config = dict(
    n_layer=9,
    d_model=512,
    n_head=4,
    n_kv_head=1,
    head_dim=128,
    d_mlp=1728,
    vocab_size=32000,
    activation='geglu',
    norm='rmsnorm',
    norm_place='pre',
    norm_eps=1e-06,
    positions='rope',
    rope_base=10000.0,
    rope_fraction=1.0,
    qk_norm=False,
    attn_scale=0.0884,
    bias='none',
    tie_embeddings=False,
    parallel_block=False,
    init='normal',
    init_std_qkv=0.0192,
    init_std_o=0.00453,
    init_std_up=0.0192,
    init_std_down=0.00247,
    optimizer='adam_atan2',
    lr=0.000714,
    beta1=0.9,
    beta2=0.95,
    weight_decay=0.29,
    lr_head=0.005,
    grad_clip=1.0,
    warmup_steps=241,
    schedule='cos',
    final_lr_fraction=0.03,
    batch_tokens=65536,
    seq_len=512,
    doc_mask=True,
    train_tokens=479800000,
    steps=7322,
    dataset='wikipedia_en',
)
Each number is 200 + 40 x the weight over its row's rms, rounded and kept within 0 to 999. Layers, rows and columns count from 0. The size before them is the row's rms in percent of the matrix's.

# q: layer 4 attention query, 512x512, rms 0.0357, rows 83-93,211-221,339-349,467-477, columns 256-383
# k: layer 4 attention key, 128x512, rms 0.0342, rows 83-92, columns 256-383
q83,111,181,179,173,235,122,215,214,195,234,225,159,183,160,207,225,298,182,223,250,165,229,182,160,198,223,196,218,223,179,218,254,206,162,172,87,224,164,189,150,192,221,189,171,280,178,254,139,197,176,236,232,168,189,242,135,162,225,174,186,265,137,218,209,199,173,231,198,256,133,217,206,269,252,228,237,234,134,275,212,214,173,210,254,229,222,190,180,202,258,251,218,166,181,230,176,259,162,156,150,249,177,165,180,209,207,149,192,180,239,222,235,180,277,79,198,228,166,269,225,214,128,235,209,233,190,227,120,193
q211,116,189,153,184,227,132,230,233,230,262,243,165,197,150,218,252,273,156,225,219,219,207,220,209,181,244,220,207,232,204,190,263,216,190,225,142,228,156,170,183,202,173,173,187,219,175,194,178,231,167,218,232,168,225,257,117,127,199,131,212,247,162,190,174,208,221,247,233,255,148,208,186,238,223,228,206,271,186,211,217,227,199,237,256,239,259,262,192,237,280,241,196,173,201,211,204,257,211,141,165,248,216,187,209,214,190,169,179,174,219,243,238,201,278,76,200,186,178,246,200,211,181,250,171,203,171,191,159,207
q339,107,197,199,170,249,135,203,215,213,233,248,153,206,170,187,233,269,160,243,258,214,240,183,202,175,208,201,184,196,185,217,255,195,176,220,112,248,109,217,190,206,244,161,193,238,211,263,94,240,159,246,242,168,210,258,187,165,231,151,146,238,163,202,223,202,154,197,194,265,172,214,214,248,233,208,204,225,147,227,248,235,176,210,239,276,221,229,186,223,285,205,218,204,197,246,196,250,184,130,168,249,185,228,207,168,193,193,224,174,225,233,266,177,269,59,211,219,153,263,212,219,164,266,203,217,217,199,121,176
q467,079,146,224,195,218,120,232,210,230,267,212,195,265,271,188,230,192,188,168,209,259,222,195,192,219,207,154,191,143,235,199,204,194,186,259,190,174,246,130,210,227,178,198,156,209,179,218,216,182,200,252,252,144,207,243,168,154,240,157,156,135,228,202,163,211,138,182,221,198,214,219,221,184,245,171,172,245,196,128,232,183,161,208,219,155,235,169,224,179,250,240,239,199,196,201,197,237,197,215,222,214,182,173,189,192,206,187,142,235,240,224,211,225,216,177,185,157,178,223,177,197,191,214,246,186,181,239,169,159
k83,117,173,207,192,180,144,104,233,281,232,215,245,266,253,190,248,210,178,171,170,269,245,141,166,142,177,199,265,230,190,161,214,223,223,245,198,195,153,248,219,189,156,213,187,212,223,154,181,271,210,196,139,180,238,284,197,216,225,176,191,171,145,152,130,227,165,178,210,167,141,271,169,233,253,220,190,264,206,230,241,223,277,236,232,175,192,220,232,245,224,148,162,172,203,204,183,182,206,179,148,202,242,229,195,261,133,238,228,253,163,192,262,249,182,203,196,204,205,185,219,172,184,187,262,204,174,214,288,198
q84,126,246,217,138,197,171,140,194,180,273,172,144,232,189,184,207,196,233,208,158,230,183,173,258,195,231,170,209,201,152,216,209,207,166,199,166,192,207,187,101,171,179,138,196,133,202,266,256,200,216,229,169,200,220,184,122,240,144,167,222,243,102,228,122,172,219,238,183,214,220,193,267,263,109,186,226,230,192,164,156,208,154,233,210,196,138,123,220,200,218,204,148,176,168,217,193,225,172,131,242,236,187,204,191,201,182,180,111,171,226,187,234,250,196,229,151,134,268,238,175,194,262,165,200,176,192,178,197,185
q212,128,221,182,115,202,217,143,179,189,289,198,176,172,212,214,217,178,209,208,145,246,203,153,252,160,223,175,229,275,120,194,208,172,179,192,151,175,210,169,73,182,169,135,212,132,199,225,233,218,168,223,168,268,223,237,175,254,181,208,242,268,154,275,77,195,191,200,170,215,239,209,196,259,127,199,232,257,197,171,166,203,130,212,212,208,186,188,188,196,195,173,122,163,181,219,166,238,152,135,240,225,172,176,187,203,195,130,174,143,238,195,191,263,212,239,241,113,242,228,161,196,259,159,187,191,187,194,186,190
q340,122,243,251,164,233,178,163,181,176,281,180,133,203,189,190,244,176,201,184,178,198,204,189,280,158,225,167,245,242,156,211,229,179,186,198,143,166,231,187,66,222,192,133,206,140,204,233,213,204,230,207,160,213,247,174,174,248,116,193,197,197,116,266,111,185,255,232,223,199,221,178,235,259,115,190,186,209,189,152,170,216,111,188,220,206,167,122,214,208,189,213,168,156,181,236,184,204,156,105,224,191,181,177,192,170,165,163,133,198,200,158,197,257,196,243,194,139,233,219,176,168,265,202,164,216,184,143,193,218
q468,086,171,210,164,229,172,176,147,210,264,141,131,230,186,160,267,173,189,188,165,265,219,152,239,228,236,162,233,260,174,186,195,202,172,262,177,169,189,163,211,246,141,181,206,205,183,257,203,204,196,216,197,220,254,219,150,178,165,143,189,218,184,295,132,132,204,250,249,142,275,177,225,235,112,181,164,227,192,176,174,203,162,291,232,201,217,164,138,171,168,188,265,224,177,203,143,244,161,169,200,168,194,174,162,195,180,230,107,176,257,178,235,176,245,206,137,139,217,152,195,159,167,157,200,213,221,236,192,229
k84,121,199,190,156,157,179,180,233,157,174,216,166,123,256,198,216,194,160,228,219,229,209,218,163,204,165,211,240,248,208,187,225,159,152,201,219,215,192,195,225,267,242,140,229,107,252,180,164,218,203,219,189,210,199,225,142,180,249,251,184,183,199,195,164,267,159,253,184,275,257,343,266,166,272,283,186,205,204,178,166,215,223,235,178,204,201,173,259,198,208,166,227,215,235,158,200,156,208,151,180,213,156,164,154,239,201,241,194,128,224,170,195,171,195,177,250,238,185,239,221,213,207,199,164,157,215,192,172,75
q85,099,237,191,282,179,96,155,207,202,170,144,199,241,234,164,197,193,138,186,185,172,189,183,194,227,229,242,155,167,221,240,164,281,144,192,185,200,161,172,241,197,135,111,191,211,186,188,206,154,181,244,339,219,190,214,200,195,157,228,165,236,212,272,242,197,281,211,194,207,281,136,198,233,181,262,147,229,176,256,161,157,174,223,171,170,136,154,260,236,185,269,217,169,202,186,189,201,169,220,138,232,106,217,153,131,204,210,161,232,240,182,213,200,119,251,176,225,185,204,228,203,157,301,253,216,209,153,176,220
q213,108,265,244,245,237,139,151,200,219,142,131,130,219,208,216,179,189,178,205,192,234,169,202,185,218,243,206,188,177,199,255,221,263,200,185,132,187,174,219,177,191,187,137,173,229,186,220,206,230,222,204,290,238,182,147,202,278,224,179,194,196,140,275,258,228,208,251,167,226,273,130,171,258,217,236,168,225,157,224,183,151,151,173,208,189,193,120,295,222,196,235,221,183,264,184,147,183,187,212,198,230,169,224,198,178,240,202,123,202,171,160,283,209,116,208,189,195,183,250,196,222,175,310,213,192,188,174,181,227
q341,108,263,229,283,240,139,161,206,218,155,190,188,207,251,159,181,207,172,168,200,264,186,188,182,214,252,188,188,108,223,258,130,255,179,241,188,175,161,196,225,210,163,122,140,262,178,187,189,203,194,215,297,229,211,195,228,186,170,205,193,197,191,243,263,182,250,240,205,212,257,132,154,176,144,226,143,259,137,222,190,201,160,181,177,187,209,202,249,228,127,263,181,149,207,238,175,241,230,228,190,207,149,206,159,169,199,241,157,250,190,171,282,176,130,202,178,203,159,197,231,200,152,276,222,211,241,165,172,206
q469,101,210,207,244,183,133,189,201,233,167,268,109,167,243,197,210,223,133,205,225,208,205,174,174,185,193,219,187,202,208,218,135,244,224,187,218,175,200,124,234,219,194,135,164,245,225,177,191,178,216,228,246,246,196,216,213,151,154,206,197,175,168,206,250,259,217,192,230,158,295,195,187,196,167,232,201,221,218,213,219,141,115,229,171,269,139,189,211,247,172,266,222,152,147,211,131,230,211,243,193,128,165,282,134,196,155,211,171,217,251,211,237,190,199,238,204,201,200,144,202,147,142,241,186,225,186,192,245,161
k85,110,258,220,175,180,173,111,219,178,228,232,135,218,191,212,243,179,193,232,212,211,221,184,231,182,223,206,235,235,227,197,160,212,200,200,219,166,143,225,262,183,218,203,184,274,272,134,189,238,152,222,122,247,240,133,240,163,219,215,139,227,201,227,200,183,176,268,99,240,240,238,210,134,215,219,202,194,173,175,218,283,182,247,295,245,169,156,200,249,262,231,195,202,222,243,232,171,169,157,206,196,146,197,171,210,198,208,164,173,258,211,203,169,207,241,317,235,190,248,191,221,179,239,186,134,244,199,249,126
q86,129,219,189,155,188,154,195,251,163,265,242,194,115,235,153,234,188,216,241,122,205,165,223,168,191,150,267,132,259,158,224,173,258,278,228,153,232,194,242,202,211,248,267,151,149,194,247,158,283,187,191,201,131,171,217,197,267,181,130,239,199,159,217,257,237,234,220,233,213,186,198,181,189,160,136,216,217,235,184,228,212,230,213,265,209,189,246,133,165,211,178,162,138,235,185,206,175,213,191,139,263,211,210,263,238,232,108,170,252,208,172,212,177,239,177,174,191,110,302,175,166,133,132,177,195,165,218,232,210
q214,123,274,187,179,196,161,217,264,211,267,246,221,150,211,168,225,204,235,270,162,217,186,226,178,199,151,308,132,236,143,194,214,216,275,190,150,203,223,243,196,246,230,234,159,128,197,230,169,244,209,199,243,153,165,197,182,250,154,139,242,236,198,263,266,212,212,212,201,214,215,171,144,163,148,175,203,256,222,191,180,201,235,213,279,251,213,224,195,196,230,219,165,141,263,183,225,192,202,197,165,318,223,175,251,225,230,165,146,209,172,232,167,187,226,221,190,209,144,299,157,178,125,164,153,276,140,199,226,190
q342,124,169,204,173,184,182,270,244,213,289,257,223,121,197,169,251,182,220,231,156,193,197,230,181,207,136,274,125,249,141,168,132,184,310,232,214,210,265,225,211,217,227,224,174,182,205,213,145,220,189,219,175,137,191,228,230,203,167,163,215,186,189,238,212,187,255,168,228,240,191,243,161,182,132,201,182,194,239,156,205,164,243,205,238,230,230,230,191,167,199,218,152,111,212,208,206,168,144,164,189,214,230,194,210,208,185,178,195,274,252,192,180,242,207,195,172,173,167,298,180,166,146,155,209,238,146,213,193,236
q470,088,142,174,179,232,170,209,258,198,141,254,189,139,195,254,231,194,270,221,174,154,177,189,212,186,160,153,192,203,160,246,275,201,257,202,181,184,205,200,195,191,227,200,176,190,165,295,213,259,181,216,218,241,173,235,248,157,122,165,224,263,221,184,203,158,139,291,188,196,260,221,184,163,249,180,223,213,219,178,229,147,177,218,264,143,197,234,170,216,223,200,266,211,141,246,190,170,185,204,173,150,154,221,215,241,123,149,127,204,158,217,180,157,162,257,163,213,186,232,223,138,261,190,228,180,159,223,152,222
k86,133,157,174,185,241,207,233,177,181,207,222,155,192,257,189,222,250,201,207,240,147,123,177,189,140,185,208,214,211,226,193,259,204,296,195,222,199,212,279,245,199,219,159,203,177,116,261,179,182,234,222,186,201,227,194,204,229,213,258,279,169,240,320,173,232,238,275,280,206,188,268,129,185,172,199,189,199,152,218,155,191,254,169,172,259,196,230,197,225,176,221,149,192,250,206,158,202,253,227,174,247,281,227,168,332,180,223,187,171,195,294,211,196,197,252,174,235,179,161,211,210,210,194,165,251,219,179,97,267
q87,141,181,236,266,204,264,192,234,240,180,227,216,120,146,184,136,156,218,194,265,169,250,195,120,217,202,164,172,218,203,217,238,153,147,185,197,213,156,138,146,157,256,65,201,189,223,184,288,180,189,209,172,181,239,228,225,106,194,197,159,181,204,239,161,160,161,196,125,218,188,276,324,236,219,216,255,180,253,236,154,228,218,165,221,195,167,170,190,127,169,228,250,210,113,261,129,153,213,202,255,88,162,195,237,218,220,189,220,180,221,252,173,160,197,221,174,220,196,247,241,261,306,179,192,181,117,220,196,202
q215,130,215,226,283,225,235,239,246,203,155,233,183,104,139,189,205,191,214,183,241,224,233,215,119,218,205,163,169,217,178,230,267,195,138,174,203,220,173,174,145,181,260,53,222,178,221,160,280,238,212,210,195,159,250,182,222,131,191,179,175,169,184,190,168,183,182,189,161,190,184,252,280,243,228,216,258,201,205,259,158,175,257,161,230,174,173,195,207,140,190,208,247,252,140,278,129,182,245,176,253,109,152,186,176,219,212,208,238,193,167,252,194,145,194,204,138,227,196,273,267,255,333,185,184,261,145,220,208,183
q343,133,215,236,290,248,236,218,238,221,155,246,226,137,182,213,181,172,224,211,243,205,239,178,150,212,206,135,158,193,207,211,220,158,160,190,228,201,143,173,146,152,232,55,215,156,210,150,276,198,224,205,191,178,252,240,221,126,169,223,136,156,196,207,160,184,167,184,152,203,207,297,312,231,197,237,248,187,203,230,164,222,215,162,235,172,174,186,209,150,157,233,233,224,139,322,131,164,207,192,253,124,182,193,223,239,219,204,247,188,203,269,205,165,192,234,197,212,188,235,242,275,298,166,203,225,182,211,212,190
q471,078,186,166,252,227,182,299,207,252,210,206,279,131,220,206,169,206,174,179,288,199,256,221,143,233,165,228,197,200,192,203,148,158,114,214,176,214,209,107,152,144,207,98,265,173,249,209,208,244,204,231,200,169,266,258,244,185,199,252,171,187,239,162,172,167,219,129,260,226,227,254,219,264,189,215,207,228,222,169,170,143,185,149,177,201,191,211,211,238,154,225,141,256,147,210,169,184,252,228,240,167,171,189,159,225,256,229,184,208,172,269,168,185,156,223,215,230,165,191,228,282,254,146,258,203,193,142,179,179
k87,127,173,282,222,222,135,198,190,235,200,287,230,195,253,101,216,190,156,204,131,222,195,211,183,198,238,178,193,169,219,224,191,223,174,200,238,180,166,270,171,230,147,209,244,219,278,191,210,259,146,225,192,189,170,242,250,204,162,190,116,247,196,118,170,215,170,101,223,224,133,176,209,162,176,296,195,178,229,162,183,162,254,180,176,154,225,196,238,110,191,164,268,208,205,219,221,153,253,218,142,233,196,185,195,115,241,228,213,257,146,220,231,173,177,144,186,156,185,186,303,198,205,190,161,207,260,215,244,212
q88,119,109,208,212,209,190,187,233,169,223,247,210,212,269,276,223,228,170,144,237,173,206,232,174,214,232,233,94,233,177,155,230,270,238,219,170,183,279,193,262,168,274,166,232,238,200,187,191,256,213,302,265,144,206,217,223,191,198,233,192,230,228,151,169,223,168,110,248,233,197,211,181,151,210,224,149,206,199,246,198,243,198,213,194,269,180,151,158,265,247,203,188,242,205,204,265,151,163,247,203,166,262,227,112,186,180,266,310,240,194,140,192,182,293,261,198,239,219,189,179,147,114,135,241,160,271,236,169,276
q216,132,92,232,200,189,230,195,228,140,240,216,202,240,266,255,205,220,137,136,228,176,239,245,223,184,265,223,181,213,218,195,169,225,234,231,191,182,237,235,239,96,228,180,197,273,158,215,187,249,208,275,258,201,168,231,218,201,191,238,212,198,171,176,199,247,149,97,204,192,187,210,184,157,205,261,131,150,218,191,215,270,238,209,224,182,195,124,102,238,259,182,151,246,174,218,244,114,212,240,190,161,224,240,167,186,169,238,319,216,185,146,199,189,300,199,255,271,215,173,193,151,132,159,256,160,252,184,162,271
q344,128,175,169,205,167,182,159,212,144,221,234,219,222,241,260,230,208,166,149,230,160,206,260,190,232,283,234,147,219,191,195,266,273,259,235,172,188,246,204,233,155,280,189,258,250,237,198,186,260,180,284,283,159,159,256,210,198,219,215,234,245,227,209,165,271,209,174,232,208,203,161,179,164,187,231,123,194,182,253,194,252,246,210,214,252,211,148,155,248,231,254,185,296,184,154,232,136,174,236,203,182,234,237,183,172,178,254,303,204,219,126,222,155,279,229,214,231,238,185,198,168,133,172,224,169,219,203,183,253
q472,098,187,158,160,188,197,151,173,219,172,233,212,285,225,213,208,177,155,182,205,202,212,204,189,220,164,259,140,220,256,188,200,279,203,244,206,211,245,216,223,191,298,197,254,227,255,133,264,170,239,243,244,174,227,176,243,220,142,204,228,199,252,224,185,279,179,157,234,190,191,236,168,145,189,208,172,142,285,227,159,158,220,183,215,204,263,153,150,237,210,209,161,284,186,105,244,148,163,278,189,185,228,192,160,132,184,231,276,166,189,148,145,227,229,238,222,198,215,187,143,256,163,148,182,246,232,207,212,228
k88,130,232,192,156,176,205,250,273,182,176,215,229,251,239,153,229,226,194,140,169,166,181,245,198,159,260,207,146,135,189,227,209,177,232,251,245,237,256,203,192,206,227,161,189,214,158,152,175,298,206,227,171,205,197,191,226,213,275,152,186,180,213,144,204,286,191,174,188,198,182,252,103,273,198,184,257,203,186,272,237,145,154,155,167,223,168,188,208,273,258,142,238,249,234,145,244,242,171,177,235,248,274,276,152,211,206,174,146,207,222,218,191,228,191,254,227,246,197,236,194,224,199,245,204,190,189,157,197,205
q89,108,244,247,260,205,172,161,121,209,183,201,189,219,131,160,231,192,224,199,249,151,200,167,251,186,223,244,185,193,226,180,227,214,165,157,280,251,126,189,173,197,96,145,167,184,220,206,289,202,211,189,204,231,102,167,223,179,184,179,221,137,125,220,254,218,287,167,174,189,213,181,188,257,134,194,266,219,168,189,198,221,200,205,228,175,237,147,272,141,248,261,234,176,268,182,182,206,221,189,186,171,177,228,201,212,202,215,149,172,215,287,257,235,158,104,119,182,185,315,186,249,157,205,179,190,191,119,214,169
q217,114,241,214,252,168,195,143,93,232,215,146,252,237,140,180,218,162,225,152,250,214,173,161,236,181,164,218,206,203,258,177,174,148,215,181,199,214,179,118,155,191,146,163,151,216,183,223,224,202,230,175,183,221,77,260,179,165,190,158,252,159,185,240,236,175,240,172,203,173,147,170,172,202,154,182,227,171,212,164,199,246,250,212,211,191,273,145,226,156,239,230,186,133,176,180,202,147,249,188,198,152,197,239,215,252,201,258,178,166,230,245,267,212,165,152,125,176,208,250,193,212,169,204,209,167,209,108,185,207
q345,115,236,211,297,190,185,232,112,219,204,180,218,188,153,123,216,197,181,211,233,223,230,140,277,179,152,212,208,220,224,196,203,162,209,147,302,250,188,135,196,196,143,164,151,224,222,236,231,169,236,145,145,223,134,199,231,148,253,180,196,161,179,177,245,239,274,69,188,211,164,224,185,202,161,170,279,203,192,147,184,191,184,233,251,128,273,178,233,117,173,202,193,135,213,164,170,238,245,154,190,174,219,263,219,248,208,176,155,179,281,312,234,221,164,169,121,209,189,272,167,213,188,176,198,154,146,164,229,210
q473,102,172,227,194,258,231,189,158,213,184,187,127,160,204,186,281,200,222,209,210,250,202,181,282,209,122,182,213,170,221,186,194,203,269,165,258,164,162,167,205,230,143,261,205,238,155,273,209,199,192,184,129,196,128,211,205,157,237,190,229,216,231,277,150,210,212,226,195,206,214,174,172,185,196,252,241,195,126,72,241,184,134,211,279,178,220,229,244,194,200,177,222,144,174,191,144,219,212,156,252,161,164,249,214,247,112,200,145,203,243,222,221,125,197,203,155,190,165,174,153,194,224,220,247,149,242,218,235,222
k89,113,145,228,238,222,169,180,194,293,198,153,245,188,150,177,120,264,198,226,149,293,253,156,265,223,238,227,200,225,192,174,256,201,215,208,155,193,178,128,256,149,204,239,227,217,155,253,185,236,207,231,172,218,183,197,130,228,216,166,176,164,200,168,162,294,204,72,170,190,146,197,205,183,189,211,163,220,239,236,276,234,229,259,160,186,249,164,195,259,255,203,213,229,188,173,242,183,190,169,145,164,157,229,200,237,266,198,199,202,192,201,215,221,231,196,168,180,219,214,128,103,231,165,207,93,157,172,115,266
q90,140,175,206,182,240,193,184,230,246,185,290,146,212,207,265,195,125,174,212,173,211,215,290,155,145,203,210,176,166,172,141,235,149,167,191,151,225,177,202,199,228,215,178,250,223,200,182,289,221,177,275,161,239,167,139,196,220,155,203,178,213,210,230,200,169,168,219,216,223,227,161,145,239,226,168,222,150,177,188,187,241,166,210,220,154,135,190,251,220,166,168,206,245,220,181,223,259,232,198,170,144,190,214,234,172,205,197,172,244,210,139,227,230,226,145,187,192,217,100,143,182,207,220,253,207,193,146,203,151
q218,141,176,195,154,209,203,140,228,239,206,290,161,193,222,248,174,111,188,225,154,175,215,274,172,136,203,226,185,205,212,129,187,156,150,203,130,221,198,192,196,214,188,182,218,222,216,184,284,225,159,291,166,272,168,168,198,185,161,195,171,232,229,235,179,178,188,203,185,195,213,146,151,260,213,200,212,131,136,212,161,249,149,213,209,173,130,202,219,203,175,165,214,232,202,183,187,239,239,222,199,144,159,221,218,186,168,198,163,262,229,122,225,199,235,165,189,172,231,101,160,177,220,250,211,188,218,169,202,185
q346,136,150,176,179,217,176,144,224,237,183,273,152,217,205,210,202,123,183,202,187,212,203,311,161,135,209,202,178,215,206,191,225,155,167,200,130,229,171,182,176,235,218,201,240,229,188,195,277,229,151,254,180,256,154,149,208,179,176,229,208,204,216,230,172,167,220,213,176,191,221,138,151,239,218,187,219,118,161,219,170,243,157,219,220,166,152,195,263,207,201,167,199,271,212,179,198,250,221,210,192,102,174,213,228,202,192,207,195,229,236,151,233,214,226,145,188,188,214,108,143,201,214,234,245,198,171,170,177,176
q474,077,260,257,182,311,234,208,179,222,161,281,178,241,192,195,169,171,162,188,229,225,223,285,162,206,175,217,177,172,194,196,204,123,129,231,151,259,171,197,169,200,161,168,182,252,138,143,158,257,229,199,176,295,125,203,179,203,185,213,208,179,161,233,208,140,167,215,221,219,207,160,249,219,163,189,224,165,118,157,164,214,192,163,271,182,169,135,218,187,169,191,261,252,147,198,221,135,236,183,213,169,230,200,177,219,300,250,204,197,216,187,279,222,197,183,195,212,183,147,192,239,228,206,227,218,154,182,191,150
k90,145,203,158,198,172,239,182,202,115,154,193,253,137,218,229,199,217,212,179,176,262,110,244,198,193,191,219,181,167,221,213,143,212,205,166,190,178,307,188,261,248,254,167,209,93,182,158,228,205,126,293,185,218,152,184,300,197,231,191,188,131,185,206,237,143,244,114,192,212,219,200,157,223,276,242,241,141,198,136,193,182,157,205,175,210,249,246,210,207,191,183,233,218,233,213,108,183,189,164,206,247,150,230,228,248,188,259,219,196,216,140,252,199,237,171,237,220,200,230,160,176,194,202,274,218,266,239,247,143
q91,141,167,190,203,150,251,220,150,202,226,228,270,157,192,265,195,174,226,197,217,229,284,220,207,155,130,144,199,209,221,185,175,161,229,238,239,222,172,170,221,165,182,167,215,204,238,160,208,153,185,149,140,271,196,252,268,174,185,215,185,209,264,142,193,236,173,139,195,225,230,259,180,129,196,156,202,180,222,172,258,193,219,226,219,169,237,238,137,140,191,195,140,266,111,248,234,201,227,187,225,170,191,230,229,223,186,220,187,176,154,210,181,169,241,268,282,200,125,179,243,196,221,163,199,214,197,200,269,259
q219,116,209,247,181,237,217,200,184,191,217,222,268,152,121,214,168,185,217,147,263,260,218,214,180,172,149,119,212,182,238,230,195,198,211,199,246,216,172,198,199,189,192,154,226,183,233,163,185,160,253,181,158,265,166,215,287,185,214,230,174,163,208,138,187,197,160,126,159,243,198,247,215,133,174,189,194,198,188,169,213,178,228,202,154,167,202,176,153,159,231,175,162,251,95,251,235,183,228,174,236,134,210,227,213,159,204,231,150,212,166,202,183,136,190,234,197,187,119,236,248,207,229,197,168,233,210,181,235,240
q347,123,180,234,218,202,231,202,162,209,223,203,276,175,183,294,162,189,233,202,217,232,244,214,195,186,148,147,199,235,235,197,182,194,221,239,236,209,189,175,220,173,154,158,240,200,208,155,178,149,196,160,177,254,178,256,248,194,186,209,202,196,246,126,190,203,169,151,181,235,237,256,189,105,191,194,229,174,243,157,231,210,223,245,190,125,194,230,161,121,194,211,175,262,98,241,213,229,204,189,231,165,201,244,196,218,187,240,160,189,159,213,182,154,202,263,246,197,130,215,222,208,211,144,170,201,200,188,240,255
q475,078,247,187,152,170,162,173,183,232,155,168,220,196,215,234,217,250,275,216,146,139,295,248,191,236,229,110,174,239,167,221,193,208,177,180,223,199,163,173,147,119,190,186,241,169,204,162,203,158,167,212,224,251,128,206,270,223,186,228,173,206,226,145,190,198,235,248,131,197,223,206,218,197,188,227,190,207,226,231,214,207,251,212,79,223,164,297,203,126,231,214,255,219,96,201,233,187,161,164,161,217,167,223,206,187,152,222,258,203,100,176,241,183,145,204,222,156,194,257,259,229,213,244,149,242,162,132,190,193
k91,120,216,262,206,209,204,220,242,216,245,192,157,121,218,184,119,229,190,158,209,223,215,262,92,281,262,200,238,242,207,203,227,209,187,165,148,213,133,189,181,161,199,185,212,256,281,205,192,189,276,289,210,183,235,179,113,214,207,233,151,173,170,175,148,153,170,174,182,266,198,145,310,245,182,207,182,250,248,185,176,178,221,213,201,209,177,172,144,174,185,251,235,147,189,199,221,186,229,221,148,146,200,200,156,103,188,197,160,215,220,176,167,272,190,151,185,195,182,224,216,213,193,217,116,141,186,189,148,196
q92,134,197,182,130,205,187,173,158,169,240,179,245,70,232,217,170,148,236,242,127,273,205,177,225,159,202,200,183,169,165,151,183,285,177,127,186,114,211,209,126,165,222,167,204,152,188,227,144,214,231,226,213,258,180,247,280,238,169,170,227,239,215,287,222,186,203,136,231,200,152,223,152,161,193,237,163,260,227,214,243,177,206,216,133,211,191,202,121,171,184,232,172,207,240,241,200,179,231,218,238,169,201,163,284,209,210,229,148,209,179,174,232,205,218,218,222,261,150,239,209,92,205,176,204,136,225,176,181,203
q220,127,200,174,121,163,170,195,183,155,216,169,217,56,211,234,190,127,235,237,96,222,219,195,214,124,195,231,199,161,142,139,185,266,146,139,225,126,207,183,118,154,213,143,217,166,164,224,190,213,199,255,201,217,187,217,254,261,165,205,219,274,181,243,218,182,179,167,218,202,184,218,173,166,169,227,188,277,246,184,215,219,209,206,158,198,200,247,133,200,200,251,169,232,251,239,209,197,255,264,246,178,204,166,260,186,203,248,157,226,212,162,221,224,176,205,211,259,152,245,260,120,203,225,225,153,203,173,193,195
q348,126,288,167,109,151,156,149,201,156,206,158,204,82,212,213,195,152,247,263,109,226,189,219,198,171,215,248,142,204,155,180,195,295,189,129,180,137,150,232,117,188,215,147,235,145,172,239,175,266,188,252,203,207,197,204,219,223,142,173,206,251,200,272,240,200,191,198,219,205,188,172,168,186,213,193,164,288,249,252,226,183,182,198,125,229,212,229,135,205,205,231,220,290,262,193,225,188,209,256,233,180,182,201,290,194,200,200,163,214,193,181,234,213,192,208,187,268,155,265,248,115,174,244,212,172,204,158,175,177
q476,096,248,204,177,200,191,239,228,178,224,166,215,174,224,199,181,180,207,178,138,172,200,193,189,226,247,228,162,191,211,199,199,233,192,159,179,158,215,244,190,207,232,207,210,108,153,198,190,126,226,212,250,214,250,115,230,230,187,190,147,233,248,240,231,185,154,169,181,223,212,199,177,210,207,148,141,248,301,286,194,193,188,193,126,200,248,246,159,175,230,232,176,188,244,204,294,182,206,289,200,212,180,149,255,156,251,178,262,234,150,179,159,275,213,209,212,208,211,252,190,228,194,221,219,253,97,167,213,179
k92,135,241,201,251,199,229,261,217,280,162,205,165,177,208,229,201,203,157,208,192,209,206,173,161,178,229,240,164,203,246,168,275,197,245,191,264,201,171,251,149,240,257,190,245,112,215,175,206,218,128,214,216,194,211,224,153,220,288,193,95,146,234,245,190,213,243,184,176,185,164,286,193,236,145,253,188,265,258,260,250,152,231,195,142,216,135,186,199,175,232,156,197,175,219,208,262,193,236,218,147,176,217,308,190,209,176,189,170,242,189,250,242,287,216,215,246,227,201,194,289,249,217,259,222,203,209,203,176,210
q93,114,203,222,202,205,227,201,183,203,261,209,228,209,250,241,113,168,136,190,230,201,191,203,216,129,192,261,178,220,249,233,156,184,149,280,228,170,256,213,270,224,208,224,216,230,211,124,160,202,187,198,234,259,205,170,255,184,175,151,218,203,215,148,216,164,161,248,245,199,177,234,125,147,166,193,125,194,217,154,126,209,294,219,240,195,202,228,130,218,212,189,185,227,245,157,220,254,215,150,200,157,227,177,142,229,266,240,139,218,202,159,162,239,172,306,245,237,210,117,167,157,144,179,182,200,245,253,245,161
q221,118,206,238,175,205,235,217,188,157,221,222,231,181,291,220,101,197,175,233,201,179,205,198,216,148,153,239,172,248,258,223,173,178,218,244,176,161,271,225,263,216,186,246,249,226,237,148,146,157,187,179,233,269,202,144,293,197,102,198,177,185,206,149,246,157,156,207,158,211,228,204,101,139,168,189,149,185,194,168,167,231,276,195,165,253,183,187,137,202,164,185,167,171,247,147,185,224,217,161,215,174,247,230,142,219,216,224,126,224,229,145,180,197,155,306,201,269,193,138,211,162,165,192,226,170,221,204,183,146
q349,112,238,205,151,193,242,234,176,206,250,252,226,168,281,210,149,163,115,215,246,192,179,225,221,169,200,226,160,264,266,214,168,161,214,280,212,188,290,228,311,220,196,264,195,221,229,163,181,215,182,179,221,277,243,136,267,211,156,174,208,212,218,107,212,197,168,220,221,267,213,202,98,147,167,177,170,191,208,157,147,215,262,219,231,195,154,218,156,211,200,178,172,208,255,137,233,276,191,172,193,157,261,216,146,221,228,176,163,230,211,129,157,207,192,318,230,259,217,147,207,180,150,163,195,210,223,211,228,134
q477,087,218,195,242,192,188,164,262,257,234,194,136,221,166,209,142,217,109,214,254,234,167,207,219,193,226,226,202,265,220,293,231,170,134,236,172,200,217,245,208,218,231,216,236,201,205,182,228,200,179,169,215,193,263,170,183,224,202,104,245,228,237,198,108,173,169,228,220,214,246,171,140,207,179,204,181,216,263,179,182,181,234,209,180,168,264,181,206,168,224,211,174,123,257,165,212,260,133,94,174,173,161,158,155,175,170,209,144,207,148,159,170,294,194,220,202,195,219,145,149,161,181,246,162,222,186,199,250,119